config.yaml
qk_norm: false
beta1: 0.9
max_seq_len: 256
Each number is 500 + 50 x the weight over its row's rms, rounded and kept within 0 to 999. Layers, rows and columns count from 0. Numbers have three digits each. The size before them is the row's rms in percent of the matrix's.

# layer 8 attention output, 96x96, rms 0.255, rows 0-95, columns 64-95
102:544534370474554565523642592547561494576500446463470493551403360514457551450586510523565447452532
101:512442372463400487524445545409488407464697443647502498516587501531564420485474503391540501508509
111:477583497459581532487502422508415446460454512451493511535514397463410514604562377530524559462546
086:553384412566484524537484533514546519454566506593466476544447451482436519515472478599481478502445
099:545544597461466509481452498572448468510495568462560431440624535541438435546457467440414364497514
104:476557406592558590484460580391476504458473467559454532536448613588533516412614436513477563485605
093:505479593475457550498482360483553606528473446586419545489460522552510435393354543498469405425515
093:373397451452573465486544555522509512435512480495546433478565500450545511530549320459497389418594
107:614516478498451444540457524497558367613505405564454440513437482519556452507531418546424411482409
096:513508318617559630460506495539436459409439445556487531531380531415506440504556401481465508560538
094:439541464584617470593553552524471436516498465474452609553549449480475484609591480618498478471516
107:539612545606456474579464578505578527553575489470560454565485503538545584544524589465319497630512
104:506499314408463469464462510390411486533500434421458497511498504488543449541496562329514509595482
148:498495304542456462455530409490567470541460526547483480543516593586457516553452477478492467458445
123:567528458437611493534364613574501433476395491533467452558484435449511501506463493476438409462577
097:450497448538512473480543581474493429575546604482459477517528458474538463599410461453555505450423
084:598513446446506455553513516375500553465570528549563500483563440469542473603515466430565308537475
086:505427527573524570495460547590425497534549648491550440503560585430476444515496462427560591481449
096:441608523531498585421502499456457473433615418393562531471508546507446404466383467442530507483523
103:514505464419481443456638517523536448536611494488460553501515454531489481542490502532569514414515
094:511493511482573581524423381521434524569439405480418458494499448531567489481429530522521648564395
090:512470456480518480536427576415430458534446536469468461505481528481497566476413421442510500613391
100:441458492620317468449476550463432603446491418559479530507492425438455484506452406536439405482562
101:554405498469460414553495559498445610476513476529428569481463453508364572531607403548540620565476
107:498452449448472520613516427487546519463474497558495402459478584442504432557437441643478437514472
105:532464509546468444448514463529490572601483562505560551429500532468555400396549494529649675454465
100:484494463559433534536512415541571511540468589467539551563475400561472439548473534436357493619534
088:540573527407430470505532545510493599357537570530462579428580426585529507551473468454533477618498
089:439594533482551426504506492551479502549503632465558461495478531345477568531473487498584428464517
106:461424519568470517470452526510531521496502504564393659615467424521494423492333567479452495552549
097:537465485466454499493542523530513549487495600493417388475480311441484432441474555531497425566432
098:578476410499432526396473465557438522458519556509406595439424524516557560550484552504540544486475
088:496512418464521567518487383443543489552661482492484524515601501519474462612529608506584452557481
098:563492511436491424419572557560493478402584575475609558573512621499551425465486649557545491509518
086:466515590396415529521597462513546456538475432592482459516581532541525520552636542648520496463464
090:569445493462460414541479589536610489424476481631514491537435516484564454534433619506374537484535
095:485468499574425531471541427583458479476494497477573549505611517553574505490516599508507523540421
090:473442525499497409449494555419491575514478522477574419486516481561463421526534369388534503534471
103:497525428513565479509404509511415478432469497411648511539489556497574517449424548576399400589476
081:482468432569465583451564495518440348515529583517569579490478519385389514459568517580519432526512
093:479403595451628611469498507529563516423538428564440462518422513446497410455497465589535518454478
088:451478517358457486435586468540638560507519489542447546445551522629531423530481418431503546491474
084:495456458557457471604483379535471456561635541509453494458505608519441464453542548419441574410376
104:466551549449482469560408545456456429404475406595483474503446486489564599474509463467481388581553
102:431504435485488472546568413490490445504516464487548556405433485563405587448551487570542434530543
081:474469444435485469508406529500485563443506505471461551593482467507584420514492621613426518590411
101:537420430400488536583533464451412602523485477431460616507509403487587471579513422507525427537472
094:552616516491540446526483558511539449559490532546462584549461517454468602468467506492574504522473
085:553545426494464550531445495437483479482529565412473494399522525402525475464548397452518500581445
102:505456485503570481443385510479353618493463487469500561519557472445543451548495507468392472587485
097:593554477563557520410488449588517556479486473525414580406585499367534550381581584505584512456496
099:483523456525488426473440528519446477448526494479593472526432572430400618561576477399530579564492
098:487527540451584551476583567426553477381595527481546572560596582474487537549602544540410445507524
103:386517397406561459446520563408571472515638566459513467446446566526522528579489528403484450425502
112:477393534471419605454464430520564503514452540573489533495453411533610444500520384579560516554464
109:433450546512534475464580405523466466387504539519500482481551380597605471485482423514480377462591
110:439549433528403577526550454469568463530499454511423620549500344470565564593459469452490490472562
088:506396569477583501538422482439405521583600489430512608361517510462475475503499573486434549456445
114:438372507596473409486449576454566568490519606479555538452460443519440551441440512434537518498456
117:477465506511458499594508631408516474613440507495540540434503353482384550504533609520615413511394
084:462568442417478517523478388392572483507624459460459489532500507518398546503515396425610523484454
114:537475545435510508587529555427506479553461403476349500446543526429545446458558554480464427558649
097:644495505486470501507572550496503467388531554514488579468465396477509556504489515562514495557530
090:499554487559539475504356436543493522515502519462458541509512458640514584635466529448374521588525
092:494589529518550453505515389460450392450546568428506411579477496491482450645484496614538450471476
083:425556487467467416501485576466479517467557457514484485573536498515448391473364590500484538487549
105:508450475562416542568515556445535376519559434560513544493361554399400462314525493476501460487561
110:568559294576508507501532446548445492449366457486517533441477495589543538411597519519433533454402
099:528424477377472525496398542421505517449491562538505436478570541546510537583559567477408470580511
103:606545489435432554521399574518551518513549594597509516558426435426465601549431619603472552551538
106:534491365581531452477553539448472575432468551543542464482433525564560445562457595461457518522392
095:459422474521462532484535561497457551389588473488445490329558585558533524431500488532471525460413
102:550574510466359512478467468573462536422424555483527498461521482522454439489552549497566402541553
115:546566314426444603563484470496476526442609523589478536481521563445611470477535461510566414557531
111:505613480503509489411518460522444509588450526488501391395583492535572459525580399447572535520464
094:418599555488474487447479518533447506530568549458453507497441515527465512578484448462603463572623
090:470467554561552481546571534541520434512449397512480418423512432552527478470521418477429487588556
100:450442610546513474501426567510576483532519410320428534577567484519479418537501536418452482474606
093:460548429459516522457502531584557481496481513636469493558511556445491464546442472435532567466611
100:466345504609518516511417546410441463535508505482369548507413478518503383532509424505429565436455
095:428512554498421494483583401599537470460508496508429495576464512624439480460540586505502488534499
092:408606409491455445463535577483478616455509484445555552495591466488572445392504591402553424478541
105:476538496501407474395451517411593557593619455514417505480517538432417399434488454515553440586564
100:452564552584525523529421493491597576651512610483487456609449549451532385615525477444547566522458
098:507440496491480512509447513544541552561531351514366456498556536463553510429551406405500520457516
100:525488492449489457560449424519391506683530505489445500437517470468461498503530421431401494495518
113:448437563375567507434473594552482594405457498558510566561480650544453429592515387568509538519555
117:460545547484437461541600539521589382542544483566439347475565510610483549523575442528401573541324
103:453535452484639444522498533452460588559387552402502546471562410513513514474540436445449401423509
103:492452607438414468521398535468519511424502488421491555465522504487398553437459549542465504518486
097:481510537400510496564568369423627528443511566431508598486508511588519404414518544476516499476530
090:498453467506491546492604470531480495456527561516563443547524427431576536568626529443523417596495
133:562444588489574572462470497515416411519584498461450555522538524524466504468397428475527418468454
100:578453574629532501457449476542405423473492512570547451565591570466468505456572498591519490524427
108:533420481533522488499622535424467526474522509454504636528606472478520506585526531525565546513390
085:569581429482502487459428539490481487506468564564599490527475496482481548497560336477591540588430